config.toml
head_dim = 128
positions = "learned"
init_std_o = 0.00389
init_mimetic = 0.5
beta1 = 0.95
beta2 = 0.99
warmup_steps = 422
schedule = "wsd"
final_lr_fraction = 0.1
train_tokens = 626600000
Each number is 50 + 12 x the weight over the matrix's rms, rounded and kept within 0 to 99. Layers, rows and columns count from 0.

# layer 2 MLP up, 1536x384, rms 0.0307, rows 323-341, columns 0-191
51 51 51 54 48 47 58 54 49 51 50 47 50 46 52 52 54 51 54 54 52 58 52 55 51 53 47 45 61 51 56 55 50 44 51 53 49 49 49 50 57 40 46 52 45 58 50 47 54 52 51 52 46 47 46 51 43 51 61 49 49 48 44 50 48 48 45 61 56 52 49 47 50 55 53 52 49 49 47 47 52 50 52 48 52 46 48 48 49 46 50 51 56 53 54 61 48 49 42 39 47 49 55 55 50 49 47 47 54 50 48 48 53 40 54 47 51 66 52 48 52 49 51 48 53 54 47 61 50 53 48 54 57 62 58 51 49 48 50 52 49 47 55 54 52 43 52 47 52 52 49 55 38 55 52 47 57 45 54 47 55 54 49 54 55 47 51 41 49 49 47 51 47 40 63 50 52 54 44 48 48 58 53 57 53 46 50 50 45 48 49 48
46 49 47 42 52 54 56 54 56 53 50 61 54 49 51 45 47 43 58 49 56 42 52 49 49 51 39 47 45 47 59 58 57 47 55 53 46 51 49 50 54 50 50 39 52 52 45 60 53 49 70 45 46 53 39 54 47 42 58 51 48 53 63 53 49 56 41 51 54 55 44 57 49 49 50 47 42 58 53 55 40 50 46 51 56 41 60 50 51 48 50 47 54 52 43 57 43 47 49 50 47 41 53 49 53 50 41 49 51 44 42 52 55 38 54 50 52 59 62 43 51 50 54 47 43 48 42 45 45 50 47 55 60 48 54 46 38 47 49 54 44 61 49 48 51 46 47 52 51 46 55 44 54 40 50 55 32 66 57 62 48 46 47 50 50 53 40 56 43 48 44 50 59 51 46 53 55 50 41 56 59 46 49 53 53 48 56 57 48 55 44 56
48 19 55 43 51 34 79 49 58 82 46 81 20 65 36 64 15 27 71 84 23 69 76 44 48 49 89 59 15 28 65 60 76 79 61 81 80 78 19 38 32 52 68 17 09 70 41 84 55 27 47 29 26 87 36 90 60 91 50 78 18 10 21 81 75 51 95 43 15 83 72 73 56 29 53 29 08 64 67 66 21 74 35 29 41 67 93 11 42 85 53 11 77 64 42 17 78 17 20 73 47 87 48 68 84 16 28 49 46 42 75 86 47 32 61 78 41 51 78 18 50 85 16 18 46 79 60 45 76 48 39 59 78 57 70 36 26 28 37 17 85 39 46 46 67 82 82 68 25 52 61 40 20 84 12 73 33 38 33 17 78 41 29 21 83 53 08 50 19 36 20 53 11 52 50 84 63 37 23 24 76 44 64 44 32 54 16 51 76 72 63 49
53 49 55 43 54 49 39 43 64 49 42 53 48 52 48 55 43 53 50 53 50 51 51 49 47 55 44 49 49 47 57 47 52 49 49 53 50 48 48 54 44 50 48 51 51 44 48 51 48 52 41 49 43 54 46 49 53 42 53 47 51 56 58 50 52 56 47 52 48 49 54 50 54 43 53 43 50 53 55 48 53 54 49 49 44 49 56 53 43 57 49 50 55 47 56 50 46 50 50 55 51 50 50 50 48 53 50 57 58 42 50 60 42 47 46 47 43 53 43 49 54 49 51 45 50 49 56 56 57 51 53 49 52 49 52 47 51 55 50 45 52 46 55 47 51 49 44 59 54 52 52 45 55 45 43 60 57 49 50 50 42 44 57 53 48 47 47 51 46 52 34 46 47 52 49 53 46 51 51 48 47 52 48 53 52 57 48 51 50 50 52 46
57 46 54 56 48 46 48 47 56 49 50 52 52 49 49 51 48 44 52 42 43 50 52 51 51 44 50 50 47 49 47 59 53 46 52 58 52 48 51 47 58 51 46 49 50 53 49 53 50 52 49 42 53 48 43 50 56 42 54 48 52 49 42 43 50 43 48 59 43 52 40 48 49 45 48 53 52 57 52 50 49 50 55 51 50 46 57 54 51 47 44 53 57 55 42 51 53 51 41 57 47 55 47 51 52 48 42 46 56 47 50 49 44 57 60 49 42 49 63 55 56 51 54 47 46 58 52 34 52 50 46 52 50 50 50 52 44 58 44 52 51 57 48 48 49 48 50 55 50 49 54 56 58 43 47 54 41 52 53 53 42 53 43 57 45 52 37 53 45 47 53 56 50 47 41 56 61 45 43 51 58 52 51 48 42 49 53 52 58 56 48 51
44 51 49 47 53 44 65 45 50 46 44 50 53 48 45 53 49 46 52 50 51 55 53 45 54 49 50 51 47 45 42 48 54 54 53 49 41 51 53 52 48 43 54 51 47 46 46 43 46 52 52 47 45 50 40 51 44 54 53 53 50 58 52 49 51 47 54 54 51 55 46 46 58 51 50 50 52 50 50 52 49 47 55 49 50 55 64 48 56 48 42 54 56 48 62 50 56 51 40 54 45 51 53 48 54 54 50 54 44 45 50 49 49 46 60 47 43 53 60 41 46 48 50 37 48 50 49 42 47 47 54 57 59 52 54 51 55 66 51 55 44 46 47 47 50 49 53 58 54 44 42 43 43 44 56 46 47 51 47 47 51 51 47 56 57 50 47 49 48 50 45 53 51 53 51 56 59 46 47 61 60 49 49 50 56 45 49 49 56 54 53 46
44 53 49 63 50 52 55 56 50 40 48 52 44 49 49 58 50 53 52 50 51 54 53 52 48 55 57 49 48 51 64 50 57 39 49 54 57 51 50 51 51 51 40 48 48 49 45 48 47 53 44 48 48 47 44 50 54 45 52 49 49 51 46 50 49 41 47 40 46 58 37 45 53 52 51 52 52 56 54 45 61 50 54 49 39 46 52 53 51 54 58 54 54 47 47 50 62 52 46 52 52 49 52 49 51 46 46 58 50 50 50 46 49 53 59 47 34 55 53 49 49 50 49 51 46 49 54 40 53 44 54 50 47 50 58 50 54 54 48 57 50 43 42 49 51 51 45 41 43 52 52 50 48 44 49 44 56 44 57 48 48 48 52 56 45 53 48 52 47 56 59 54 55 48 54 53 49 51 52 54 58 42 54 47 56 46 51 50 52 57 50 43
41 10 54 55 43 27 65 66 55 81 31 68 26 64 42 59 30 32 61 75 29 85 86 49 41 48 77 51 11 18 65 58 76 78 65 82 70 71 12 41 30 34 65 34 18 74 66 60 53 28 50 46 33 77 29 79 57 90 60 73 13 16 17 63 53 34 83 50 07 81 80 75 59 26 78 38 20 47 46 56 30 74 42 26 45 63 82 15 37 79 56 26 81 63 28 16 80 18 37 78 36 86 61 68 84 28 26 57 57 39 74 76 53 42 68 62 44 42 64 26 44 83 49 27 61 74 54 55 77 53 33 63 70 66 69 40 30 26 33 12 88 45 53 44 56 70 86 61 22 56 62 44 29 76 18 62 49 58 37 13 77 36 39 32 82 61 21 54 22 43 34 64 16 51 57 84 70 44 30 20 79 39 56 54 40 61 21 31 72 70 57 36
49 53 51 62 48 57 57 47 43 47 47 49 49 50 52 37 54 51 50 42 51 45 48 52 52 49 52 51 57 56 57 52 53 52 50 51 50 58 49 48 53 62 62 50 49 48 56 50 56 51 52 48 58 52 51 50 52 45 52 52 52 47 52 51 53 36 48 51 56 53 43 51 52 48 51 50 47 51 51 52 49 49 55 48 51 56 55 51 52 49 58 45 47 46 51 48 49 49 45 39 61 50 39 57 52 49 38 44 53 49 52 51 49 52 53 50 58 45 50 47 55 51 44 54 49 43 53 53 49 54 49 51 45 57 47 48 46 42 48 47 52 58 53 44 50 57 50 55 41 54 56 54 42 56 54 45 49 53 44 49 54 50 53 54 49 45 53 51 51 54 61 56 46 55 60 49 44 47 54 48 51 47 50 46 50 47 51 51 51 57 48 53
52 35 54 52 44 51 60 48 49 57 39 53 26 54 54 53 56 44 43 54 39 57 63 49 48 48 59 50 33 29 44 66 66 53 58 56 58 66 34 41 37 50 52 48 34 54 54 71 47 42 54 46 35 77 29 77 63 56 48 70 40 28 41 52 43 54 62 48 38 56 48 70 49 37 65 29 38 61 44 43 45 75 55 38 47 61 62 41 47 58 42 22 60 52 45 43 68 39 51 51 52 54 53 58 85 28 35 44 49 52 64 65 50 49 58 60 38 53 65 44 43 77 50 34 58 60 47 52 52 51 47 68 63 50 69 51 35 36 43 40 82 52 48 41 47 68 60 55 41 57 57 48 33 75 24 62 41 53 47 44 62 46 44 45 66 51 31 56 39 33 36 51 43 50 46 75 68 49 30 24 65 51 56 45 35 56 30 44 66 52 49 47
44 36 48 47 41 56 68 46 45 58 35 51 23 58 49 46 55 42 55 67 36 69 72 49 39 52 64 48 34 38 51 60 74 57 64 56 64 65 30 47 40 43 49 42 33 63 48 63 50 46 63 43 36 74 39 74 60 62 52 70 27 25 42 58 44 52 68 54 35 69 52 57 52 28 59 33 20 67 54 50 44 81 46 41 50 56 68 40 55 63 51 23 71 56 42 40 50 28 34 62 45 64 51 54 81 28 34 47 53 57 64 77 45 50 51 59 35 48 73 40 44 73 43 42 51 51 53 61 53 50 40 59 67 51 68 51 30 35 38 39 76 51 51 46 52 74 63 46 44 51 68 50 32 78 15 58 41 53 49 36 60 39 45 52 67 52 23 52 43 43 26 50 40 44 52 67 67 50 37 26 65 44 59 53 37 56 25 47 64 54 47 47
57 51 44 53 58 56 57 46 45 61 36 39 51 59 80 55 45 55 35 56 44 56 52 43 55 41 50 55 50 43 55 40 50 61 39 55 43 64 49 60 43 50 50 53 48 56 55 62 34 43 51 78 57 56 61 50 56 52 55 52 43 40 39 17 60 47 56 47 39 48 50 56 41 60 56 49 42 40 38 51 50 56 46 56 44 50 55 44 55 49 52 48 61 36 38 31 57 51 54 50 45 54 50 47 57 57 47 30 55 51 58 55 58 53 73 60 52 42 55 37 44 44 45 42 57 52 46 69 45 56 41 59 57 58 63 47 41 42 21 51 48 40 52 60 24 69 51 51 49 73 62 55 48 47 42 51 64 49 62 40 62 31 41 43 59 82 47 50 45 60 48 61 45 54 68 51 46 74 45 39 50 63 28 60 55 53 39 38 61 45 45 50
28 23 47 37 47 23 72 58 58 72 40 73 34 63 38 48 27 22 65 83 38 76 77 43 48 53 69 48 11 20 59 57 70 78 66 94 71 77 26 48 22 35 73 32 18 78 50 65 43 30 50 42 32 72 27 66 49 96 53 72 14 28 17 62 75 58 84 46 11 86 78 71 68 32 61 40 16 51 62 71 24 83 48 22 39 62 71 09 36 81 47 20 73 54 43 09 64 18 26 66 45 95 51 69 78 33 33 42 56 60 79 77 64 41 62 70 55 53 75 22 46 71 29 31 66 85 48 47 71 61 39 67 74 42 72 58 30 34 16 17 73 42 39 53 60 71 87 56 28 52 63 45 29 78 20 65 42 49 53 16 91 33 28 29 87 62 20 48 25 35 31 67 10 67 50 81 54 51 49 41 70 47 54 36 37 52 13 37 71 68 62 37
40 29 54 43 45 37 80 67 57 71 26 60 24 70 48 56 29 29 67 74 49 72 80 47 39 52 76 56 15 27 40 60 70 77 57 88 78 74 29 39 30 52 72 35 23 79 57 77 43 37 41 44 29 76 45 83 53 83 56 75 22 25 21 61 63 52 85 42 18 79 72 65 61 27 55 32 20 47 59 69 23 72 39 21 53 56 87 21 47 80 57 26 69 58 24 20 72 19 25 65 49 80 43 69 76 22 31 37 52 36 70 77 70 30 59 76 73 45 62 19 57 73 35 24 57 74 49 33 69 51 48 61 83 46 65 48 23 39 15 15 87 47 50 50 62 72 74 49 42 58 46 52 25 73 24 65 33 38 56 19 86 37 34 33 84 67 25 66 33 35 42 63 19 60 60 86 62 49 47 38 74 43 50 49 38 58 09 44 69 71 69 39
36 31 53 54 38 27 56 62 49 65 55 52 46 60 45 53 44 26 60 66 44 66 71 46 36 52 62 43 25 43 58 47 70 63 73 72 63 80 37 38 61 43 51 29 26 62 55 54 53 36 36 39 34 72 46 73 52 69 47 71 25 31 35 70 52 41 74 40 26 72 74 57 49 33 57 37 26 41 53 56 46 69 58 23 41 61 73 28 48 81 58 23 62 55 46 29 73 40 40 56 44 73 47 58 78 48 38 50 56 45 63 57 49 56 56 56 59 52 56 33 54 63 38 31 50 63 50 47 65 59 51 59 64 43 61 49 43 36 39 26 72 46 51 36 57 62 73 53 31 53 47 52 39 70 35 66 42 51 43 19 73 47 40 33 66 52 32 45 30 34 44 64 29 55 53 71 54 42 50 34 56 60 48 53 35 58 36 38 57 67 56 43
49 51 51 52 49 51 48 52 59 50 49 64 52 45 52 47 52 47 48 51 52 51 58 46 49 49 54 47 50 49 53 42 50 39 53 46 56 48 48 54 54 46 53 48 47 50 52 50 49 49 47 48 47 51 50 52 51 51 49 52 52 49 47 52 40 46 45 54 55 55 50 48 48 50 51 57 49 48 51 59 48 52 53 46 48 38 56 49 47 49 45 51 50 52 53 50 48 47 51 54 52 52 42 50 49 50 49 53 51 47 52 51 51 47 43 50 58 56 47 43 59 51 58 52 54 46 56 51 47 48 54 52 57 54 50 52 52 58 51 54 50 49 55 56 54 52 51 46 52 47 52 51 46 47 45 58 59 52 56 48 56 53 44 56 49 51 48 49 47 50 55 49 45 51 51 50 56 54 54 47 47 44 49 49 57 47 50 50 57 55 52 47
49 46 59 50 48 55 45 54 43 50 56 49 44 41 50 55 53 44 45 55 51 46 46 58 44 48 55 48 49 52 44 53 51 46 51 47 47 44 49 54 49 43 45 45 51 46 55 55 48 48 58 45 44 50 43 52 55 47 40 53 57 54 55 53 61 51 47 41 51 44 53 54 42 46 50 43 48 59 42 49 53 52 46 57 45 48 59 47 53 50 52 49 50 56 47 50 49 46 46 52 48 46 58 54 53 44 40 57 41 50 47 49 58 42 47 48 39 51 55 52 42 50 56 48 46 50 48 55 54 48 59 50 52 49 46 41 50 41 51 51 52 57 47 49 46 50 44 46 54 52 55 50 49 57 50 49 47 54 52 56 46 51 46 56 48 56 52 61 58 53 38 47 57 50 50 52 54 50 48 47 56 51 51 42 44 49 48 53 46 50 43 40
32 18 50 37 45 39 61 67 59 75 23 65 28 68 59 45 31 33 46 73 40 80 73 51 46 54 72 55 08 10 48 55 71 68 60 69 68 69 21 46 44 57 71 35 13 75 59 58 35 26 46 59 23 76 28 80 55 85 62 70 21 29 11 52 59 37 85 43 16 78 70 71 59 42 61 38 40 51 53 62 34 69 33 33 42 67 75 19 44 82 59 21 85 54 34 12 79 19 29 62 44 88 41 63 84 21 29 52 53 49 77 68 58 52 63 61 40 44 65 35 59 71 49 18 59 87 57 49 66 66 42 61 79 50 67 54 31 46 21 27 67 38 54 53 40 78 81 51 33 60 61 42 32 81 26 59 41 35 57 25 81 39 32 26 79 73 11 45 25 49 33 56 23 50 46 77 56 51 56 33 79 48 43 48 35 50 24 32 64 61 57 48
54 57 56 54 45 54 54 48 49 44 54 48 45 46 54 50 46 49 47 41 47 44 47 46 46 49 60 57 51 46 50 51 56 47 53 47 58 50 49 55 54 49 53 51 48 50 52 49 51 57 47 54 55 49 46 52 60 37 42 47 61 51 41 45 50 47 49 44 47 49 46 50 46 43 49 43 54 58 46 46 51 51 54 52 54 46 46 53 54 51 56 48 51 48 45 48 54 53 44 55 51 51 58 53 52 44 45 50 45 49 54 50 38 52 53 54 42 50 51 54 52 49 54 52 52 48 57 52 51 49 53 45 48 56 45 56 53 49 46 53 55 54 49 49 52 53 49 47 53 52 62 52 48 45 49 51 56 48 50 49 48 47 45 56 48 51 48 46 52 43 46 47 48 52 45 51 53 43 52 48 48 50 55 42 46 56 48 49 54 44 40 44
# layer 2 MLP down (transposed), 1536x384, rms 0.0103, rows 323-340, columns 0-191
51 48 57 47 55 50 48 54 49 63 50 49 54 46 46 49 49 50 49 49 41 48 43 46 41 49 49 51 53 56 52 49 45 61 45 48 53 55 49 48 45 47 48 44 55 45 48 57 40 50 55 44 56 51 53 49 54 49 43 48 51 50 50 51 48 55 52 50 50 50 48 58 43 48 48 49 51 57 47 49 50 56 45 50 47 51 52 53 47 53 45 48 53 52 50 48 55 62 53 53 51 48 54 48 53 49 47 47 47 45 53 54 46 56 37 48 48 38 51 55 50 43 54 57 47 48 50 51 51 48 55 53 42 52 50 50 53 53 50 50 49 54 48 46 47 46 50 55 56 43 52 39 55 42 42 55 55 51 45 53 45 45 53 50 47 60 57 51 52 54 55 55 51 64 37 50 49 51 42 49 53 50 51 52 42 63 49 51 54 46 51 50
59 50 48 36 46 37 43 46 53 50 52 50 27 59 42 56 46 58 37 50 43 52 45 43 54 54 68 57 55 56 49 41 34 49 48 29 59 43 62 50 53 47 51 73 44 59 51 21 48 46 30 59 62 59 64 42 51 50 50 50 54 44 38 46 52 48 56 53 51 47 58 42 55 59 46 51 96 41 48 46 61 57 45 51 52 57 44 53 36 47 48 53 42 42 60 45 54 54 55 46 44 63 49 56 33 44 56 57 48 42 54 47 54 47 55 56 54 44 15 54 42 48 45 66 70 56 56 60 49 54 40 36 40 49 52 51 73 45 57 53 57 43 50 56 45 38 58 45 56 65 55 48 38 65 63 45 62 43 50 41 59 54 57 58 49 54 72 50 63 51 64 55 46 45 57 46 46 53 65 33 38 60 58 59 50 45 27 37 55 41 46 47
52 36 52 40 50 81 71 41 66 01 40 46 49 07 58 67 43 51 38 36 55 46 50 58 53 28 42 51 79 39 87 27 43 37 51 55 44 80 04 69 14 87 39 34 64 45 48 57 55 58 37 69 22 60 15 94 58 57 34 70 31 31 28 69 63 99 38 43 44 72 26 54 37 32 61 52 01 54 50 48 66 48 43 85 18 67 21 53 75 67 67 33 74 37 71 77 67 39 72 24 21 45 11 55 99 30 22 51 52 77 78 40 63 57 51 57 25 58 34 39 73 74 63 78 39 20 40 90 78 62 63 27 24 64 36 66 44 58 13 63 89 40 16 62 51 90 41 41 49 57 70 48 27 42 19 70 52 52 65 41 99 19 26 37 66 43 15 49 37 29 53 34 56 00 31 60 94 38 33 27 42 68 34 32 43 45 37 77 70 57 21 87
49 51 54 48 45 44 52 49 56 47 49 46 57 45 51 49 45 48 51 51 49 44 48 50 49 47 53 46 50 59 54 51 42 50 50 45 48 53 58 43 45 47 51 46 53 56 52 49 58 45 56 42 60 40 53 59 46 46 55 54 50 37 42 51 43 51 55 47 49 52 45 50 44 57 46 52 49 46 47 52 50 48 47 53 46 46 39 48 51 45 52 53 45 50 47 43 51 47 54 57 46 50 49 56 58 53 47 49 49 51 47 44 49 51 56 53 51 49 60 50 53 51 56 67 49 50 52 52 48 49 51 52 53 49 53 48 46 47 52 51 48 54 50 54 44 50 51 50 44 46 53 53 47 54 59 48 51 49 47 56 56 57 50 51 51 49 55 47 48 47 61 63 50 43 53 42 53 52 46 53 52 55 52 51 52 45 47 47 56 51 46 53
52 49 44 47 53 43 49 39 52 44 48 53 41 52 52 50 45 59 43 56 54 47 52 48 48 49 53 45 47 49 55 41 50 53 52 36 45 55 54 54 46 52 44 60 49 42 54 44 58 45 50 55 53 61 54 55 48 55 43 51 45 50 59 58 49 49 53 46 58 45 47 62 44 55 54 52 42 33 46 50 52 55 44 51 56 40 47 56 49 49 51 42 40 44 57 55 46 49 53 39 49 48 45 64 40 48 60 52 44 52 49 60 53 46 45 51 55 48 20 51 57 46 47 59 65 47 55 68 52 52 45 42 46 46 52 51 58 46 55 51 50 47 48 55 48 46 46 45 51 50 50 37 45 58 59 43 59 52 47 43 54 54 55 47 55 49 83 53 55 52 46 41 49 53 50 32 52 55 63 41 48 45 49 53 61 52 46 47 46 48 46 53
54 45 56 48 40 57 44 37 54 53 50 49 45 53 59 49 54 57 45 53 56 45 41 43 47 48 53 46 50 69 58 56 37 48 44 39 49 46 44 44 54 53 51 39 56 51 56 65 61 49 49 50 48 48 59 49 53 47 45 42 46 37 49 50 42 54 44 53 52 51 51 52 46 58 48 54 41 44 48 45 47 55 51 53 54 49 43 49 57 44 59 37 42 42 41 53 41 57 68 44 55 55 45 58 39 48 51 51 42 47 46 53 50 49 50 57 55 43 29 52 61 60 50 77 53 52 46 58 47 50 42 41 44 50 45 51 44 49 59 49 57 49 43 51 49 43 48 48 48 60 53 66 52 54 41 56 47 41 45 54 54 56 60 56 39 50 51 52 56 51 58 38 48 57 44 33 43 55 61 34 45 50 53 55 50 53 52 50 40 48 45 53
47 49 50 55 54 49 45 43 56 57 49 54 60 43 49 49 50 61 48 52 55 48 48 53 55 45 44 47 48 48 53 46 35 55 53 46 48 51 50 51 49 53 44 52 56 48 51 55 54 49 55 47 54 47 59 58 47 49 43 47 47 48 53 51 50 53 45 53 48 40 51 58 48 47 43 46 42 42 50 53 50 53 53 53 47 40 52 53 51 55 44 35 42 52 48 51 46 50 51 49 55 48 52 57 54 52 56 52 46 51 43 53 47 53 35 46 62 55 40 44 50 47 56 51 49 48 49 61 45 51 47 47 54 49 46 50 48 53 49 50 45 45 51 48 53 43 45 43 52 51 52 50 47 58 51 55 49 55 48 49 50 56 52 49 48 42 57 52 49 48 46 45 50 55 48 40 51 52 43 50 50 54 50 51 41 54 48 51 57 50 46 57
46 57 52 55 62 63 67 39 57 37 42 34 53 36 59 56 49 45 38 50 56 60 61 67 65 56 51 54 39 55 50 52 60 32 63 59 34 54 22 67 40 51 42 41 41 63 51 47 71 39 50 66 46 79 29 63 63 37 56 48 52 40 53 43 49 67 45 48 41 65 80 50 39 55 38 33 21 57 56 40 46 64 45 75 45 45 55 39 40 64 43 63 48 53 44 49 45 39 42 37 53 54 51 48 72 44 06 51 43 75 50 61 68 46 63 55 47 58 54 46 50 48 44 55 38 32 62 72 49 37 44 37 45 75 43 89 41 63 21 44 64 44 52 48 35 62 54 57 51 54 78 48 47 45 23 54 63 25 43 36 78 13 52 59 47 48 40 51 37 59 51 48 52 24 50 80 58 50 33 41 71 47 60 47 52 47 43 70 67 53 44 50
48 46 50 49 58 43 44 50 50 54 51 51 52 46 42 52 51 46 53 50 48 53 54 52 51 51 50 47 51 35 55 46 45 45 50 54 57 36 52 58 49 52 51 56 51 50 50 47 31 49 53 52 43 48 52 56 49 53 53 45 55 56 49 53 57 50 47 54 51 56 50 51 48 54 49 48 65 53 54 52 54 46 44 51 51 51 47 46 42 52 44 63 47 54 53 51 48 61 49 52 47 49 57 41 50 52 55 49 53 43 48 48 48 49 38 48 54 50 48 54 50 43 53 42 50 49 57 56 48 47 49 49 54 44 56 54 59 56 51 51 55 48 55 57 52 50 51 48 52 44 49 38 57 45 41 48 50 50 52 49 48 51 48 46 50 58 45 47 47 48 51 31 49 48 49 50 60 49 42 50 54 45 48 54 46 56 41 49 52 54 47 47
44 39 66 50 32 57 48 38 44 50 38 45 15 30 60 52 45 42 32 54 48 61 59 49 62 48 42 56 42 22 56 58 76 53 77 45 41 79 21 54 28 46 46 41 35 65 37 82 84 41 66 43 30 72 19 80 71 38 42 66 52 31 37 49 49 60 48 64 40 59 36 79 42 38 60 32 19 61 48 46 48 73 50 54 47 46 53 47 44 46 51 17 67 51 41 42 62 25 46 50 54 54 47 59 99 26 30 68 44 69 57 70 50 56 53 60 45 63 63 41 30 80 54 33 53 48 59 69 50 44 51 67 52 49 58 99 39 43 24 47 68 54 55 37 35 75 56 50 43 68 70 49 40 76 16 73 49 42 60 49 81 25 35 53 65 33 17 55 34 31 35 38 60 43 35 79 62 34 19 28 63 37 65 42 35 49 15 57 82 54 48 46
50 43 61 49 37 70 62 39 45 48 41 36 20 16 61 51 45 48 44 53 48 63 69 46 54 39 39 48 49 49 59 54 78 44 58 50 39 73 20 63 21 52 48 49 42 51 38 72 59 46 66 44 28 64 29 82 77 36 40 58 55 24 32 53 47 68 41 61 38 66 33 58 38 39 53 34 00 62 46 48 44 79 48 59 49 49 51 48 55 46 51 25 69 43 36 46 50 27 42 49 46 51 43 52 99 30 25 70 44 75 54 73 50 62 44 57 37 67 62 34 41 73 67 54 41 29 56 80 45 46 50 52 55 55 57 68 33 50 22 48 70 57 54 35 54 77 51 50 44 61 76 65 40 72 04 70 56 43 62 43 75 21 39 55 59 25 18 52 39 41 31 29 57 30 38 63 62 35 23 19 66 38 58 42 40 58 31 66 81 61 61 59
64 43 44 41 46 30 54 49 51 51 56 44 55 63 27 68 53 52 63 55 41 63 40 48 58 42 57 56 44 50 56 55 42 63 68 49 60 52 56 38 49 48 56 55 44 47 38 41 39 45 45 34 55 41 55 50 26 46 49 48 52 62 51 65 48 52 47 46 46 45 54 48 98 57 53 54 57 55 59 50 54 42 45 39 50 55 56 45 46 45 48 33 45 51 52 59 53 54 38 55 56 59 39 48 39 55 53 48 55 12 53 57 52 48 47 53 52 44 48 64 55 56 51 40 62 53 44 38 60 52 58 55 49 43 48 45 58 45 59 58 40 47 51 66 71 40 59 47 49 29 36 52 47 45 55 48 40 57 48 54 30 82 42 39 49 19 51 51 60 57 52 49 39 51 45 44 46 45 52 54 56 52 71 38 51 52 43 55 46 44 44 49
40 40 44 10 53 89 84 59 65 41 58 47 24 49 48 56 67 44 35 52 40 36 53 49 18 44 29 05 38 70 71 36 58 36 36 23 39 55 45 39 20 57 76 48 48 35 57 53 59 30 74 36 25 43 25 29 52 50 30 32 53 46 44 90 42 81 27 36 69 60 27 31 60 39 19 30 64 51 59 69 41 47 51 59 59 50 28 56 99 52 32 47 63 51 63 41 48 57 44 27 20 65 26 65 99 30 45 57 56 47 73 83 84 47 26 70 63 90 27 43 58 54 37 75 53 31 40 66 50 72 49 10 36 36 44 31 47 73 61 49 41 37 34 30 90 62 64 40 56 62 99 53 30 48 41 57 50 32 68 48 82 64 50 41 60 15 65 76 82 39 21 35 74 01 28 33 93 15 02 42 50 43 51 29 62 71 46 77 57 51 56 67
82 59 27 47 55 92 46 37 63 26 45 23 36 50 49 85 76 50 32 36 55 48 53 59 25 41 27 41 56 51 79 57 50 52 36 51 51 83 26 40 00 39 48 58 39 45 63 30 51 31 58 63 28 61 30 74 45 38 63 55 59 47 50 80 43 66 37 33 47 81 20 38 41 02 34 27 44 78 62 61 29 77 46 61 59 56 50 50 65 56 62 53 57 27 59 47 39 36 50 36 13 62 27 64 99 17 46 43 45 62 88 57 67 57 38 53 46 89 48 40 59 54 46 04 41 60 62 64 24 48 68 49 32 88 71 42 40 76 15 42 64 48 48 36 61 76 71 66 48 47 62 56 23 26 10 79 22 04 67 59 72 21 14 44 43 16 48 41 46 36 68 37 49 07 24 18 91 21 29 33 67 46 47 31 32 34 27 87 84 49 69 66
46 66 52 38 36 83 76 39 52 28 58 46 39 26 28 65 60 51 51 51 57 39 55 57 33 52 34 44 56 82 64 28 56 45 55 56 50 38 38 68 33 69 46 41 53 51 71 63 89 52 63 39 38 44 33 55 47 40 55 47 48 32 46 85 51 60 42 41 46 53 47 37 75 38 30 39 51 19 45 51 47 49 38 52 40 63 38 58 66 52 50 74 39 53 60 50 68 54 42 32 45 53 24 64 73 57 50 56 54 53 52 55 72 56 41 59 62 58 31 50 51 27 54 67 13 47 50 46 52 43 58 10 38 53 28 24 50 66 57 35 69 43 48 50 91 64 34 64 61 40 50 35 53 41 38 45 40 44 51 54 78 30 49 33 40 07 49 64 78 50 50 18 59 34 42 52 62 20 37 59 64 32 78 50 58 36 41 76 50 66 62 69
51 51 53 51 53 48 49 46 47 54 51 43 42 53 50 46 54 50 49 52 54 55 39 56 59 48 43 48 54 52 47 52 49 61 44 44 40 59 52 44 53 47 48 41 58 51 46 47 51 51 51 48 60 49 45 48 56 49 46 55 47 46 54 46 51 53 47 56 44 45 47 54 52 43 44 47 53 52 46 49 49 48 58 54 44 46 52 53 51 54 57 49 53 50 47 51 57 56 50 51 51 51 52 45 50 51 47 49 56 54 53 51 52 54 61 47 49 52 55 51 50 46 40 55 44 47 54 55 52 54 47 48 48 49 49 49 47 40 49 40 47 49 45 43 51 45 54 51 45 57 47 50 50 56 56 49 49 45 45 54 44 52 51 49 53 45 52 48 49 56 48 56 45 53 51 56 46 51 51 52 54 50 46 48 56 50 53 54 39 41 46 57
58 60 50 39 61 45 56 52 48 43 48 53 57 57 53 47 52 55 53 45 50 60 61 55 63 53 42 62 55 50 49 40 50 52 49 49 53 61 50 49 57 50 47 56 47 62 54 43 65 52 47 57 51 57 54 32 39 44 56 41 55 44 60 54 49 45 54 48 57 44 57 45 53 51 47 47 64 35 49 54 49 43 62 40 48 41 41 60 46 62 44 38 42 59 51 50 49 56 55 50 45 54 53 46 34 64 56 51 46 44 53 45 47 48 49 55 66 40 44 63 54 47 43 60 59 47 52 45 51 54 48 45 50 48 51 55 53 62 51 50 42 48 52 48 54 51 58 45 48 54 41 49 53 50 53 45 55 49 43 31 50 52 58 49 54 45 35 53 37 47 56 67 49 48 40 49 46 52 45 53 41 61 54 49 57 57 48 55 62 44 59 56
54 44 68 51 69 76 48 37 57 18 19 55 38 30 93 66 51 65 19 48 54 51 49 71 35 48 39 27 58 52 39 43 59 37 42 57 51 31 07 79 44 47 46 59 46 57 36 61 33 55 52 89 41 56 58 82 47 59 67 49 56 52 53 43 56 53 65 64 48 50 57 42 01 64 57 54 45 52 41 52 43 56 39 71 42 38 36 64 40 74 44 64 42 61 45 49 60 28 45 45 49 45 51 53 84 51 32 58 38 94 53 72 67 55 56 40 40 65 59 44 30 47 78 57 24 34 69 82 43 68 49 41 56 59 46 46 32 59 06 29 69 47 54 35 48 59 35 61 65 81 71 74 51 24 31 57 69 43 65 43 76 09 50 36 47 74 11 45 39 77 62 44 53 26 55 51 60 44 45 54 76 51 24 58 50 35 31 40 55 74 54 48